Part of a small language model's weights: vocabulary 1487, 2.89M parameters.
Each number is 128 + 32 x the weight over its row's rms, rounded and kept within 0 to 255. Layers, rows and columns count from 0. Numbers have three digits each. The size before them is the row's rms in percent of the matrix's.

# o: layer 5 attention output (transposed), 128x160, rms 0.0741, rows 86-127, columns 0-159
# v: layer 5 attention value, 128x160, rms 0.0813, rows 87-127, columns 0-159
# up: layer 5 MLP up, 576x160, rms 0.108, rows 0, columns 0-159
# down: layer 5 MLP down (transposed), 576x160, rms 0.106, rows 0, columns 0-159
o86 088:214103135129150117142151088076144133141137174082160082062120110109115059162124125148105146169145150078110152161151149115122092126154168125121167092154127155134090103076100167159139104114118131097178166110117110176088098108152191109162102112179116068172085150106126117163123127129160090109124179202167082120108090113153167144134135108139092119091136150104089117142125105131150122176177173146158141095092148135159149172080187177098131159077170125160178061113156126115157111215105110
v87 084:172114101131126189112119167118092087117164112123138151138086178181139168122151167096052135046158065143111101138061135126165130157077132126110089120126121110036159108127133118171110127142145105126083122081158110143088140132091115114111137123187191108133107086105089124119127108138115115103156086154107104116160073099129179138058057163133138149110126128204180122105065152115136159081077129154122136152151100150149118162142116122110104139149117073099120095187136105159106146225152135
o87 075:094106096142131113146128105164175087120037122096128092168147159078140095174084102185139175183111181110123163111144080127060093162171152149122159085139143159166125129121104151134100066158119187122167104164089115195136126125154129143110085087091086102178149109135107194090119119117200064126143130123152152159095139133131088139177166119105099145125104150149072177119151098094140118135209115105153110116168145167148128131157109066070086126117135109134159112083094158128124111124175087
v88 087:162087080194137128133171173154115143150155061124133129144107174171158125053141107127105122144198107085139123117030105137110140115184081129081167135129109095104089127190142121127112173104097090136159118102142156179141180138167088155120107181156096095112092123108077103101116132122107092087152123132123144120126090183100155097094101165083137152135124210163160176131165130139139119153108114066109160148114177175132170116160129159076153149052130086163106121157114134155154070109116104
o88 081:169096092151141115131098121115169127111138152064140090093157153095090129194084170102173152122085171156120128116177170137126156141136146090097166103188136120130104121136080159178147058184103180119086123104099074142112058117105149102091110102090154170153145075134173081104140114138136124173175142076153085109178160146193154177153166094174131091150116106130054132141093125119096126106130132098183086109133139103136087122155164110135110122172142129111163137051081136082100137178155147
v89 100:074132103139160165119076133107132156161156143198125129098112154121061153149131109142117160184102129158112140149139089126098097131141126095125135108133190146133095135143132182163140124160140121129138196126129113137211118107128161157129117189145132086098169162091142118122124083106208151065108151157089128141091097094187139184231142077129113078118086155069134144147116141112115164210154129141152099113133086129139117147147138131206152163142160148118143162089127057115122089064121177
o89 095:166167131141141118119121152137097134123147079156186129164128090143150139109129126133147142082137091069096145107132143116138162110131164098145099079151128155130154116103157048076136151145127102223177070093135132103106165161146184111095163113047119111152064122110149131161145167122064151208116094144100126120157133157099094082126080140149171152137176125121155061130174135184112116089117148143164110138125154095081119131041064147171115087083129137128092118122172157186150183125131128
v90 086:145131097094182140110092068150087120162141120177123122113143095181165134093092092067098144116142107141154101126093098156144124123102134119147103135129213165092141187123099124167156136109076156137054097106143112090097078130096103176141108066173123139143128098135163164134101135146111101177116162129131134139096078140147098114092048129159075137061106194174178142150145140160214086147134090142119114151113156142126121119125158106141154129096166116076106103139151060080111045172145118
o90 077:150097112117094111156178163054169142101144079112132158124175124059088068176115142176125109157116181138096136165186138130132136158142184097079131084037120101155106077109079081077154105135142096097134115147097095130148136075159094150133088142126103111115139102158102112152102112082138107111151114128144130143149173148126094116182161135083188117192106071087132108115158140113150180119102147152121056115165115060135124168140126168104129149141138124154069145212102168152089159132129117
v91 095:127185217136093132121133141053140133160126079138133159110123190154145118162123118118123083116126101120083119132109049136082113125172116113137120173135192135095114161110160121133128076162159175128111154162151154088074132113102124142209074161170106105121162130080216111087145112175166159072142103133109096139140116130141132159051130131097167147114100161148146171099043114126152145147108134128119110046128125150165127096169109110148107101108081108116143120131167143185153144071170166
o91 093:158092079123146130106136144163145131187121169140092127171156081089066215100138094138082151108117139128111129125111137125105123166086132149127154121217086126154142124141094150137082178144089121182163040139142163111140188188157089105096138096096107145135105139206117113135155136113096115131088096125128156111135168096098116138110145125141109136122142121135166062120114100094095114091201116176128137132098163169068089139160134128071115144173151096121097153063113177106091150161060069
v92 091:139133113118094102164087103157111166044144184134142132178103099154120107119149168127070102124147163074147135097122163147179154145092159167159107119119127101149170139177153083113181098140121124116127200088076113141075173112079125153103122117122188168166141112117133139203135128106142105172119144093093139078130140125122117134154039163100173090150128118076090087070156111112101140165103191170136141123207106142118135140144125128233143143186183101132090132147130131106117123126093133
o92 083:091063169082147128124154143114150087156068098151133107095101137114190101097145092095131153125125097111114125160136182132140108133129169122121157136078162175144108068064130129167115179122173137126136159154098144150123108118113145126195131118153082095104096151096131090122140168176196117115127133186081074126092084070159126100098176094197108149117072138183124105167115098156177147121165131102123156111119098127173140103053095094078147131104066192161158122120122151136185174112168084
v93 090:102109147156147161104080113101119130101127085066123087091109106146203100143143197182130111156110125094108115105190111137119150088144117085154140153131166138109106136180169085087131107115138112128192099127133135123135162127127120159168085170168099086142167150126101114110148156217214135098145125118168121188175147142141066084113185200110158129133104120065145147147081117104169076123108148125122156101132159204134162137146139138124156112070145094080198161134096178150138103103120112
o93 086:138130081131124142137157146127072167135148148154108147143124101139081143135156115097134159120178121152146178153082084125095091166100148135087176120114155084118158127164076144139112135118181136181069136136154174098136120148072071114115164128112101148111131098136162144155121096052118113165159137121123109100107138078121130123071134076201113126133149140221115099132086114126070126149144104166136091131142145103065145151210171116120118136173109153071038086079111167070119127210100142
v94 098:154125124131127133212087176161164120128173179111154112125174097094139115162103118170174085092180113085147108139106097168136151133103131101110165093116142171084107073123136131157149106133140136121154141117113140105080127148171150067181145117189093128140149089065142134092115113144086085127139144104111075184092136160155111103152018102086082099098162106188066116116128128069125121137112111119130115170150096131082161136132095084174078151135136165084112114155063193151138109138101073
o94 095:113125188132118148099185103121165122094125062122097178134088147068142066066164131100138107167154177162050101177131135102110104127135126168181114169174139117123125129123107091173156132150086090150072152182109138178106133067108093174150119109082104096191125153086166077160142142121171100124091132122060151071155141110095129130090131167180097131171138157111129126111102139123101147103165190158146097122160131179191100102101153089095119162147113102138139135054150126098123149100139157
v95 094:111141091088153152089141124155096120146182152139170107153144188107134071145116114129172123141157143149151129121098090114097132115092098122141154093129114165099141097177112143154124065099115085127108136162165129161232083098109184096172107151130113088069100091139110153123140116128028104158142129092164184129110112122122111101115172100095139122161129147095142086158131126154149089140188142253134137106088135176108164113152144158151169131163188168152128150095175078062143113160136130
o95 093:169117186159099106141092157116148193090175114109109183090144131154095136076105160136112207159075125088101133120112173146139133097130173083161144124019064107130074092135173126140153173123121133120134105098105163096069138149110126188087127142106109082163148130079125096170063147118113145122097111182160043119185138129159138139186083147123155123140164135168114139145159118135085120154113093086150088125130138125164115135099164140132126093109140173101106132171092149188081099104111156
v96 088:153170134135154095146034139107062147180177156103135143141144187167156142119136177162094130107158130165109098174083159080137176166160115120127105130132126123056140110050112072118118166103121108126081109132136099123063040138092124171133140114154133127089113165109168126135120097138133130085085152138162116126125143032180156135096176156125158127155151063099150133121076156112149148143116094167113143164152184119130079168080137079138096151126109138158126099110127158121134062078091149
o96 079:176117117178089126066190102152108059085094163128140165121149129118183118129157089111118110182118109140164160050121147112073098108116154136114170135108116157149129152132160170167171096102095117171215112106134076142126125106132097103151143122104082109162127129154093130085106089113124107191188100122119104143071097177067109160156145143135121104134096110109158137118149118088152102078114089134091056149116128144081106080174068138156152147118097125098158140147173075160098160157205091
v97 076:114175160097098104107135118045167147125109107061050155157162175180137121134077084203189114170106136134116101174135093117170123133106086092145138119132132129116078097123195123091115123148129149138164173128147157085107147129130102189169118152155075129164118095098127098112166189123173154099117080130104073173176132145138126146086152058131150140172133110115135134109081124087120163119133125106103186103119128118136127103119138122136163085072118145114182169162148152176173104054188114
o97 071:143089116155113163163151107135085087139130140139147170132150099108090167089161188109082128110184132119130155137157089116125115107123057130122139137198171145132191122138090141138132156112086142170149112159203127145156105136151141093054161108102131133134110119149144114137149130196129118157113128106176158122088145077133183108120128144180143077097132133127130117079102071107077088146179107169160138150107152162084110134217153155105158125131104116103111106131173104040071117174017128
v98 102:111078133079218057119052103133121067071130153124102165146114105112128152097171091140110160129107164152117161162112157139124158150132106109131201097136098143082123117131121133141121166112091069131119166129087150120155129103080151135163184102125106078074121146077114118156146113143096151141090165074108126131098122150126195091087097055102116099120091116170166101130118158100142117184157149138109121074128103120172121164149191117065202157158123198098120124150122148073124146177107143
o98 109:106151070147164178099156149140114162121156131106149121146136130148147122101105167095116182177165092114196112150128167120098152168117164105131095116116143130162099085160147062112121111148135185145147101121142098159124101029153161096101125168151151173145123083132141113113091123130109093161107056221149116120151170106146079138172101180159185102152164145064084135174124175127170122103129085133150132165133135125112168095099084153143086086058175132151136118146187074125077099163115159
v99 093:160129101101089084149127128076188147169088154142139141173138110130160182122122140128155125111167132106116071130156127141145123140124174161080117117130175174098137142123123176082152161130107126144094176146179167082078120142063182108188197075149072147158077054187139129139129115097140081148142164078156090145053120128169136108171106124139095164139119083126113084148177135138147097066131131145105143163094173088090154131113190104158122105084149168068126150108110097122108136116086178
o99 093:158147190146087114111155142168096119097142142119107120072161125114119033152109094087137085200147141150122149151149122149156118114114156126167098160125106096153117110153121042107191069106105079058126107196141143133136065082179070143100099125131168147170158157081171134156134151161168126123075112113158154121107073147091132177118118099111106053110109133127150122100109079098120136151153135170159129160141083135143115176101126178093145146106122128123093116219157118149126093178100096
v100 089:125202158114158083106156134103131181164076131153079160172138144106139132127138116168113108067115162097156141165153130147090117109094112151102164132124156162138111126076129105114163096162180181128171155136138166186140064142158204135088060139117112176131090108122150137139161133113066082127084176148089094161102141142174084130146192127137106139192104163137149107096154095124104121055150164152117094126111136137124136145089181205137137108125121190102082138111186120160155179172084099
o100 083:146103148090079128161103082174137126146172132128148108121145148142097149124120143095101143183118132151058125090122104052158167107120081102113117103161062084152103110111161155132066161090066090091149119136141135080131130113143096148205128162089117146097107162077104083077128179125114170078149055158149136126160108107124190179140092149156152135084128146143126136130134122157122103154149104139158221134181141183146073110146078149177191119113101115108151072194092117136121140106104140
v101 091:145071173160097153110171145114126036112155150169109105085052131151128194144185164096093116126147096125136144135220165111098143145087167120140082092132120101069174165043139144098142172098054167123110171161157132137110134130139151066098147128198107124102108140148147121144123118118186105104142086194124115097136171140144124126196174122143105182147111148152137126165103121129129114086119119134100126099130083138133135182125119153058082135156133110098097102124130141146113208121134148
o101 088:049175075108167143191074192221118131171059101130082098150143125162105091173059125105127136126110105159156120121125071103157153152144118158079086171069106102140121135157127100138090078178116197055148070086156130096118137102102082153119094139126153175169109169101101173106123087113164124114131144081123127171101100161064109125111127168141134113114139159141133118094136120143115114131189079102079121143121115091097125125158081143131116095111134113137177163161130120104183136138123106
v102 087:106220138156078144097128157128073165119166210112149136112118148152170133121154069143166127130118115125130134117098190108132132144075136134127124146130119114127138096095142127144118178166175128124094108152062137182079115115105183098094110146162136175185144106122110137144153096164169115057148126195070111119184130098155125157111099149112103102121138120176189145126186137170094140161123151114158119082168071200138137139157146094108089079114160140118128112227077123151119083124096166
o102 084:109103134134098153105144089127152113109085096100095137154110110102093122116162135101104129112071130100182136132136102069078126147129133108156068080248146189142120118094113101090139124119101194135136090087158155113172172121118117134166115055093150108154129138100066148121135194101149141172140160116121158117104127110111139142129133090152175156125109186134129139116145090098171142125152097152143194107116181129220133147102139151187121156158082100117145098066112140141140175205133052
v103 095:096173162135151113157089103127165089205199117093136112131175176135164130186119147153216102074109118146124126150106174060112142124199116174124102093131140137103149143117108129129113101134123108122119213133096114124059108113119138127119169120157113192086144180083135171091092136147180160115138152178151133143111102129139122116106143120122145106169135103236107112129109127154105128167124069161124122124138042108126111128117084154066164129161086141164144172108085171122133106078097144
o103 085:180110089083135122104124064120118143132098136110099186075097137137157122070151144099106114123104090135117116167090060087166162141135158093173095217142150125111098176179148115104109136139134150132165061110145127108128147128105175101107140146077121116192077133147112131156170097147092079121108121147120144112113188124059169136091149163088144153127197127089173150077121162085178061132165132084060121083126115162111138100138145134135084156101152160087120104133154086150105173192149099
v104 092:149118119157112080094090211123096087137139147146104216119146132178171135113096097154181138119093126164111119130136163105115138126153117127096081117142109123099126145106143117146126157118131144139088165184040107092085139110135145120164207102131114140196096101170108181157185107177166113085139114099076065144105071142183178129116107118161147114156140161168162173126084102114101135171131102056159137118153104150151137111127134135112099096128092207121133185194111175110166134102093112
o104 094:140117151094121165109176106123146135120085181090098132174117172157115098131136160097132108074154131105177104124093140073124116115117154077171136117194152130146142064127091129089180090164150167141195087121160166148154144085061179137137094092098148155162196156123101115127121166091161111156110128127142201123125156123068161114145156168102126112084101158117139094136129155126184102116159145164134209143113134098181175174088155160132150137102125086140178083088147072096105126205103105
v105 094:120126163031120080117177115102108099150119160084138137177156161195110114126128096093106128083142159149125074146143056142128116153161128102120114096132088149112145120117101116152143112156067159128075178162155152121075085131117128143187130127123035123091109085128184086109175105076129120142124130139100124096169103127135192117054141132149181163145109127144096119100060097111080130154156067158116131115113107109160071171069161106143143104107067152168115115159156104111138104139198132
o105 086:161103162151164169153161128154121154106095109134135194117131151098138166136103139126099106166076112129108132118149159164114142112116068137108111167129162141174113114094157166126091137132139142164160094203125064139176116092172127168101134077154180122138152140152090086163117103160075130071083073149160081151129133112103118161183150112081082081062095129097153120114192094117145045147130097128107137137117155106091106084124075114072155123125129088125141187155140116096028131093114063
v106 078:118064144109129176106162157143109146115168100166139132135127086162105085120132122099163141096112131093104129099201137113118071093137086143120081165123199123112153145125116129138189058117132158107096111132096061077107166093127091101161101142149161142165134165189134126089133163160150094075109112172127154110126073154098046198127101141086131179145110160116110163125156157142163143109147107070159102068175123128092104087153087123182138184133166144170144116169091128140169125111205098
o106 075:095127073010116110127124133069179095155108091130082162153101155176113167141126137168075060101103109110164119116127145140158136160118146148100141163072091085114130090147149080104073160133166108157115105159101196190161184195107134168162119083128108108111117104144121144156116112114128141136113149077065139125158194140149163061099111122117118140126106097124155085106127153147092145119117141102125140138110094112102169194077151132100097113182090149149136149062092176121143154076145147
v107 087:094142110155156153183137125149029130128154136122080123123151115145175123159141179183079135207134097133132126152149163154136168134139143136180106156129101119140158136190108038168121108108137152134139182075122165139139156127120047147108139139098093115127155176108099076113142154136173127170103113131154139105152071138140176121094149087072155097120136113098121164156065126075155103147122118117107120118168169136142125115161184156142192128108141107100126152128040077142131045123131060
o107 081:138088063120141119097151164115140124086141156107160144078102079176148092121170126112202106091196116126130160116163104110129076124139105110095120123061179088085109107075124173102099201169163107165131134140146081120140065096108144140098119125138117102090124036107115175152105062152097089192161162150114042108108177139139117114080149143170120145129114105144090057102112162166153130125085096073119104119110134112122141135149139144136124122080120147110102110098148163119051169154112134
v108 092:161132085132153106158102033150153122143127113149058163126150139116101136048191137120157138163148099105151112140069132135117177170123142074157123116121141143112149095156089109141132132125189097121130118107153148096170156141126107147114152070119160159110117134085065121167038135158105168163142154110105145120112128092174087075205076108129089113131134110172130130115142165146124154107108150038104117155114082122071126164186088138072147165110105062143117154155080164135101124187121094
o108 089:131103115159128106144100138068114141124133089140170065094143082121194084134104135174117109156146114168143139226167139033142125112163153169091167109133151108125139161096134125157109099110100128088139172125119081165072098046142159087132154173126099106097066090137190136138125097164160076166141170134150090090130186139084106155109164138086120094164143081093074160161187140088102165143156161116110123127130130142182146117076195156124115153106163138117110119116157094114115149127119170
v109 079:113124103167117146072137116134119072112064216125117151130124148125138134125189188123131106121103089077125089130065078090130088141162124122108094156122100108130146172143135116136096083144129174120099122134150142126126132127089155090180152133208095104108158098077104124106073111160102163105134098151078116069204131123135076078043109117166131121150107093190136145093094121130095153116106118191130125097138142127165110129055162121154084129189112065103125136118148090159133136052175131
o109 069:149130142102174126141175143125143142114100092097165135127107072126149204164113119173081192135099155136165126167176076117134099149082171123140207155226153187161159135150142156113105141108126149098102108151150107118120144181156074155130101097088115102141126143125081146150142083056127069160125149115143076187153109172152120157144137117102110145092173107127138118149128067055102114134175100139127129106116197113152113115153122099073147154048123151158181166164117122118084126160085137
v110 086:125092138106147100111098116117108143160023097108146118200171113126120150073220140100168145135142152097100108124141151070140126109122140131103174108125128105143180154144129150109120097124144132131142101099162118097129151126090099123105084161103182137100147140101160110127051106118122172221074187104142170192190152180089095109135132163136081183046098143152119162099151145165149125136143128109109108139119119078117107106123174127130127130149137027133103111105152136099137208148133133
o110 084:133147082115136101151129109091163113133181148131162072125147083069131179186040058182088110131171097123168137177154147196137144156198103173094095120142138127151142177185109152140077157076150147083083153137126138138127122142213134106150088100171138143092082151150138146086137122111087117064123068092143113101128122095147102153106167116111130088182165057114132120183135143097117174110131144130177148145127145147096088139171097108143097136108127180123163146146140108185146127125125152
v111 095:144106198079184132148129133133170096104123117151142121120077098143058111151138135158125150122125120126095096096130154110133120064147122125130086159137097139206110138157137145149153142080144106131174152182117083129105092125160136117141135109122142131095163100163112091143131177131071167114116190120159172198073138189124082155116176097156156094102111112179068158174191140115116140175184138145127163135142141131106160142098181123132179166029158155077149159092169084142129155071078114
o111 092:174118149129107083107142146141096169163180112083114148115132132111182229155109119096105094147114180104116103183149131135104127101153133098134136196169151152102171118184162099109136076159161148180070113110135165157116118111104134136138136152147136143082136154105133097096089052149134131111074127166159196122151111107158182090117066145100145116125075181082154103097116201178079164135083086134151112147111129132102132186122074116154147120137133154144085194177117117146191115166154132
v112 092:157145131178121053176128134105154168140159120135082128108125144213196120095051119111174169206071135106146149133119114149125133155129158154086129149125120122092110128124146150140180179119149159136115092125075142153112083143129106188168149112180143132141081076170131138124168130202154109066130143132127107092107154074178159068142099103094100084113177089109066187101131123081130131120128154118099097147142143121084116106136074109133095178112081103154122174132147118137142099057168142
o112 093:164114103176121133090184138121143086135128157137143141094161123118120036127186162100135022129103150147124124152185140051132088107121069137146167191136135136114162095135113146158150077153074078099126135112119121085087173118096147100097151079086138162136112111145161092119134120153121179196140155127139125171146107168108114099119149143083060087154095123134159086148046086103155159127112173151099143151072127139117167082142182184087122125116115152151135149119130155073163122160110101
v113 081:142089151085184124054078142093100106191090132119128118105137140132150141096192193107111163090126156083186102109217138121110129113146126094103135155131096148103110097131071124089127161098042109136184106151133086122085153143130127128143094094121105116044139137144093107165163114122127079168111119143140192118108145183099107119079188183160088142129101092092132090142146118061052117086162151112113183147118097154120125125178115133142115139085132119147137150153101087113083100160163154
o113 074:091162096179107131138156135136107196105181168117134129122084124142141136199116120164123096175107156164086109131114104144142132100103101140119152106048127130160157137127122099155106113115189191105071169149145129114147080063110075131108151142177173137151126110148163124120127074099094196087156114098158083140114142090128134134122128117109160121067127199095110190184170058114139109194128087156149079122116185152099118188064112143115120120090107143058115136157109090107153087119156153
v114 097:110131174127120204117054139128167114158179138158160128083127147148127130132087149166170119145135077125123090161131168146106194130124120153095193144126094141087152139084093144140144126120126123127155155130106154077105092132156061136065068077132134192110168123050155073132127147125169185093132125152114121143112128162114097130061103077103127132109111127191065169112080130098101183154112127042096130175158124116142159136133152094101159160102119093106140099142130208154121109158107183
o114 094:136137059166144123127163134097130132092127116080083109130060116098136154095130119131068106115190207141160117153152081062119148157204088133088066132162154155150131111131091105172124141114134141150113098121161091118081147097146124102118162138183095068087091114146096135134139108164124119107124079081146182138119177131095162115088100149136114116137159184097160165074140179070177137081174114160147109119105123179073144061151152089114094145133119119103173168088098150065143144114123084
v115 084:113125118117083138071108176104154176093106143084135154142202088109171161158163160179159156181115149116165115103199108067193133142074165123099177169126139122140146100164148113117139178107147098132119139122120119154177172135155104148106115167133131156155160105161155182057153178156191123116124103140145148146195129098139141114139160073134151103138131127076150103105117088170115121192145151115130153170104142104125119149081170212117083111131152079115120129141211158131133176179123083
o115 080:059097135092175124168174078133171091178114094136151113068097144155114113150155104076165137103171142124119136122092139164115112095159094139112136086017152159109161153096168198106142051136140176107105130106213139038112123161105144139113182078148129118124146114117093119155122128123118166151116131082162122147075092127129101169092161129144130082117132091178150146165100096094126128088132153139128172109190112169153158133169182088146123095142130133074113112177114093097113139125093150
v116 085:108105175164099183148199177188109195115153164130128185131162174094101105170102184189109110080179126079128168090130108116104102162140167142109150125124138136109159115169154109143123131143078109133122144123180109177085116122145157070166104147144074129147126128138112183106141077070051102145172130152142108142173117092083220131113127161115191114136146122071117160113103088080091107118176109151115137121080134128151166157135155159125111159174135081105129074096126171129130170101121145
o116 079:081137148060175127131105184154135132165073083107111137103083120169136114115170078074161149125072147132083109073104128190140105111113112133137139115129099097103055157117139202148155129082140127171088136107126172043167143148097149181076146104130109126157193103064123087113129134150133139109118092125134092111121131148070120163191134100135104119080069179174101101145106090158124108096128134093157150069191144159130123056102095068117125131109142145130169165084109119147127110157111108
v117 102:155129129115139150077139123104182117099056152149136138184112095108124135130169123089151117051191139127117117136116177155088084121160140118085118070131138137101161083146186123063149083156098130134147140160131148167120129132114209093180091168150141125133082119174116167114144149145072112185164121156120127135148128090150064134149071143114125105201105114101183032105120148138108139116121192134145102132094116143149140148158077142118091100197165122178119103167145144101167174183173133
o117 098:092113128094082083163112101158121135158109108104114125165142143158066163133093121168121253124076147122152159126150136131136201148070109156216164147135097121212136130121141137156142144118112139115109162182148147102104107110133108147165108097120095134144139159162175097145125135124199117105080090154102159099123103152103129168166199119135148152093142138162098192186133101159063093109182136150138173174143099145175114152061120063168138125091109171143137101113108129124147103127098128
v118 078:160131091137164192169080110181127093137127092138190105111110107097090119145156120138118108163140119174104169100102119101091115089170079130089172136149090098113112137182117180168067108099150087149176125175190120106164160106148098110111167105044150136115182144089085101111091144153142187145112106151110083148127153166124140132164125122140192160142058179109084177117097126105157175148109171088146123082127190147151135182115100150075130151127148129139148161151137184120109082089145072
o118 076:121114109159104118150162151085118184106166153118158104148160173159154179112073184157129205102194135094129108147106110142141145159111169133141120105225126135107157122153092087148145070153129150190133134095135107116115092151089169116146126169145091143125163073144119179091075130109113087120145117103167163090132129153109116182097132140192087110129182116086139091133149185218132152106108114110116127158127086117139133139107136043161100060127164120182152108048142117146150132173125124
v119 089:123085116119159130111084167086135086075103167074102090155129130181176093088062157051210145103113116146127128161197160128147201137134144130211082096133097108132141124170123117136071112140101130128092079142089098074121129131131138144082043122104143124132124144178120117199109112160130138117121133095087136155157160170155093153092197148141120155191133126114065095146139133086123157086140135126143129128155070140083079111131098144109102109131079141183137167143111081121132143131161127
o119 087:160154143151100122194146090108114121132143162151110172152116176122129184126150125176109055093152073127174142131119132104123086098138119147063157161085144161135165099117063189138169155104122157081139165105084155195166172120114137129225104112155174111190070149119156149121151147095165129062150169161160114102135087089113217036132113120090081158105134147100163144115124113079140121176135130131170167126083133125088133123109119096120144129121130116154179101127153144131153092107110111
v120 090:135121120130159142111145108144052148148166084115140126130121096183130107143099204141131064141151151075118162121047147157166150155134142115145083111132133136135110142087112089148114062090151157123084159146124141104093155117107099138172167100139191119142107119118211143132081102175102170109126083147154124167124184089157106114138092162106098156100149111215145135135138136101201102103079086133153168089157143149150155044147161115123147107151144076122176105124074178099136144045111109
o120 086:180139122108091121116119137060122143118134136172124115190152080088167163082123099094130154146112072183117127104152090138097067138129209155157162156096143079131160099088078163128144178101117100098117128056127133155112125173136128153109112139108088121121145154176095093101113139108157056178127191067101158124166128101144083116081175149136149095165120135109114102093085128094110133150137149085083097123142102088160119176167150113089097148149111180182082089062122106104094188179107113
v121 087:145112100171164126147033119137181140062106180124168156048097113130118167176138098156097121133152123091139120153085126121106158100157129141132123116125125113101136124136100091120117140088148116129156183158070123154162158148153122161123136122145152148106203133092119124103135057157132103179148052079129099148105141213150131127159154095138118080134159101168102072109146114125157158124144194124123120097128107146081089120153112097193050166163125120075087125153100173100135220147121161
o121 076:123127137098179154095189103136131110150203166114107115197122135179138052084107089155136155153110191122070132150094137112139139112077149134087157127107116158130137108085172151171120092179121110087116081155107130131053093077104115121182139131130106087173073136100144106121162118110117149091079173151135099135124112098063125100089142176152143122165168172133145138161083128122106154133123152124131107157160130110121158158132168088080155122097123140149221150068191117110225122106143122
v122 103:160108165095146099081117129092178114174085069107099161079120130162171154123138111149057124100077155142092111128139136129080112100120113123078070159120102103170100170095184145063163148147135182121133125127109121116103136134152140157194201121113149110106143117100152147095141168190135173093127124150114110141153095140132038112133095138168148132099126183134153083075084092181112134105118123084121133142132183070139104079097111078111088133082086133105110162173139166167122197104182097
o122 098:124090107121095140106144089148109179124111173099201114178168077134114116163157156142104124132144188149145119154109137106128123119089100111124176123125176099182169123196161122153070092179129130109124108189100125175117169144122124117115112132155115150123107181194119134130165068103118117107089103120134202185106175132130114177097147111097087115099117093160152160164128128112104086067118129153120097160169149152119166186216095087104148155218117078143165128155117086079183141134123159
v123 089:112108133108052176151151088144124085105099123098143153103142091098095123089139084101189145183130129156144093131157125188149119126174139150148154088129068122110116158142155142145095164123092084129144109141169154192140084115164130130142138176066177066146127200128135164164124141120107107141068133092141105188126140163135156129081218109129099114164127129111133091152115108150115157138085162085118122122069169124131104200173183131118068134104098115200123099128163082061167122165132164
o123 078:127168097174177057119112168229158131087186139134159110148157147197092143102103111110118169102074063133141156115094177141097156154131061126126085166109117081182172136148132142115147077095185159142123144095125121094087104199099167100153112140177134122102143110124142091117155123139084144109155122168134121103168150119086126110170139155112146082183108088151119132134136150118144166134107132163187118192120156120119129058137104150129175090069135089080184141147125167130119096078115152
v124 108:121128072050118195115147109095054184149129130105141080169172150146123137146177145151159096150196156109130141138105150145154140124078129115140144151122101155106127095134060155131086148136132076138127126140129099181123129143100107116146091172100074167106101077174141064105144142098078135130161138140170107130176089143088064134187184099154153138133152143120130090182153116167141056043164141129113133140118073166089142172139111108155131092081170092149135133060123095138092160088131133
o124 122:189142202176114128131112097095132158141140123175177117062137109165120081148093122164088114206079120147119173142146087198124126097134121169106088103073120051116110147137149181147142114111089114058112113096157160097116110134189145176061150141142142111157118135054101169172118142161110170102137165126091130088114130091165155149134110131139145122125139089124100180087133069146084122184129067096165134141108154150148098104155135116157125099151071134100108149186123162127179072155121123
v125 093:163061137139173145171084121120175050144081102171130163103126115102123140137107156118133089197158124121048099164125070187153156111155155144127119110133146172142083185128127127136120089148160154127108163139162140072075104127125096114149186110180115076133177181128136103093114142163161158118108184108107114180036121169138145127153145120156090147147109119182110096133110147116157133130099101130125123178109194060152129123132151077155159131083073172131163145097127105167136161059145111
o125 095:194142112140117105163209123143083131120124172148153097140109131152161171127121084110134170067139129151084131137125155136102096166118143104129152182135151055097159127194103096082139154160114088137176120160064102183102143138180095126141124131139111140130129144161210155136140074108106049131106111132092191116151142139115075127110074154125081063151159105125121115091128228133139106094125165147148101137122085116079105143085062121074104130104167091173097102171160170120138134134132150
v126 085:115175083126123117089082170120081135174137094186145155169144188155173097096096109157071145196158181137125176165131106119094158094164079083069143150129096143108078114120156155147153104191203085135145150110062115098144113139135086144071076133118127123108076185141122127131167170145079121117093132169149146062101162123174083137107128142115151131150113124099127095065107139082103131102103114136146131174161083160151145135108158172116129176143090176166091141091154149167117092103123089
o126 079:212092113174091139120154069077132099126122204088105114106094109101113144126158202149152134116137090092103098086087110097118144148128133133151150080122141104135194101128137171138093166106086123130180100125164122151115156133129137153162161181121113150115130109125156111061130127105115142144141072077081093134178098115110122131117088133145086170097169130158128180179095128197190085091120125125161141134094119141157099045053098125145149086120144126093147041149084125118144166097176154
v127 091:126105105136103179114162149050083108183139121152098165104127084045145173159228188125114130150144116064133089141151116140103181126195132103156086149125189178101146109097149095112143139123114162122117135126197118086162161125102092109169152151147090117137121131156153100132127198130171111127136113191123095061067095087146148160162124113123115122125145142138198077173086125125155123146091145070104138152138161133164111119157117086131120134056132123149136108102077099138145155075138161
o127 090:081126139157126115096139175193115121108079112141140122120107057200151142136114104126126113132146097199151146118149133129180115149060155137121109104079109064126146158096150126061113174168120151110136100147185139071088074121138092141056138136086124125131154121147130174154093052144140110227128126056095120169087182187107095126107140145125159148117092092133098163134150111106071080078195160162143092108129123129113096157102143152120120111146134083107085139151125161122075118150160124
up0 102:084149144103165162135089089164158077168124116073147114137146103098127105164148150140132129186147097172097092102103165198160093090162110087085125089148155112189161119132098143158161170093157043097150088119122074092134131137131118094137144164151074132093128109140123139095155103086153066151129135091153039099116155111100111127131147137182152167150182147184127103167107140116147077135147136155070138109114117153105150137143114187163136146096111132176178051177108101157172188165154121
down0 103:133189132118185139079101156148174141122100105084155120071163092090092101127143108103143114173151108123087159129139165106168128089140081142099053092126129167152143171180126098092186154096107189188151169126128122139139196120162108150116107143112096136105120123097130131134118111112126104119112163136188052182151022128160115156092154143131095167168100126125133095151151103122102133097112124155162080117165127148172139154140090143106120161063182159148120197067103111065143075105153118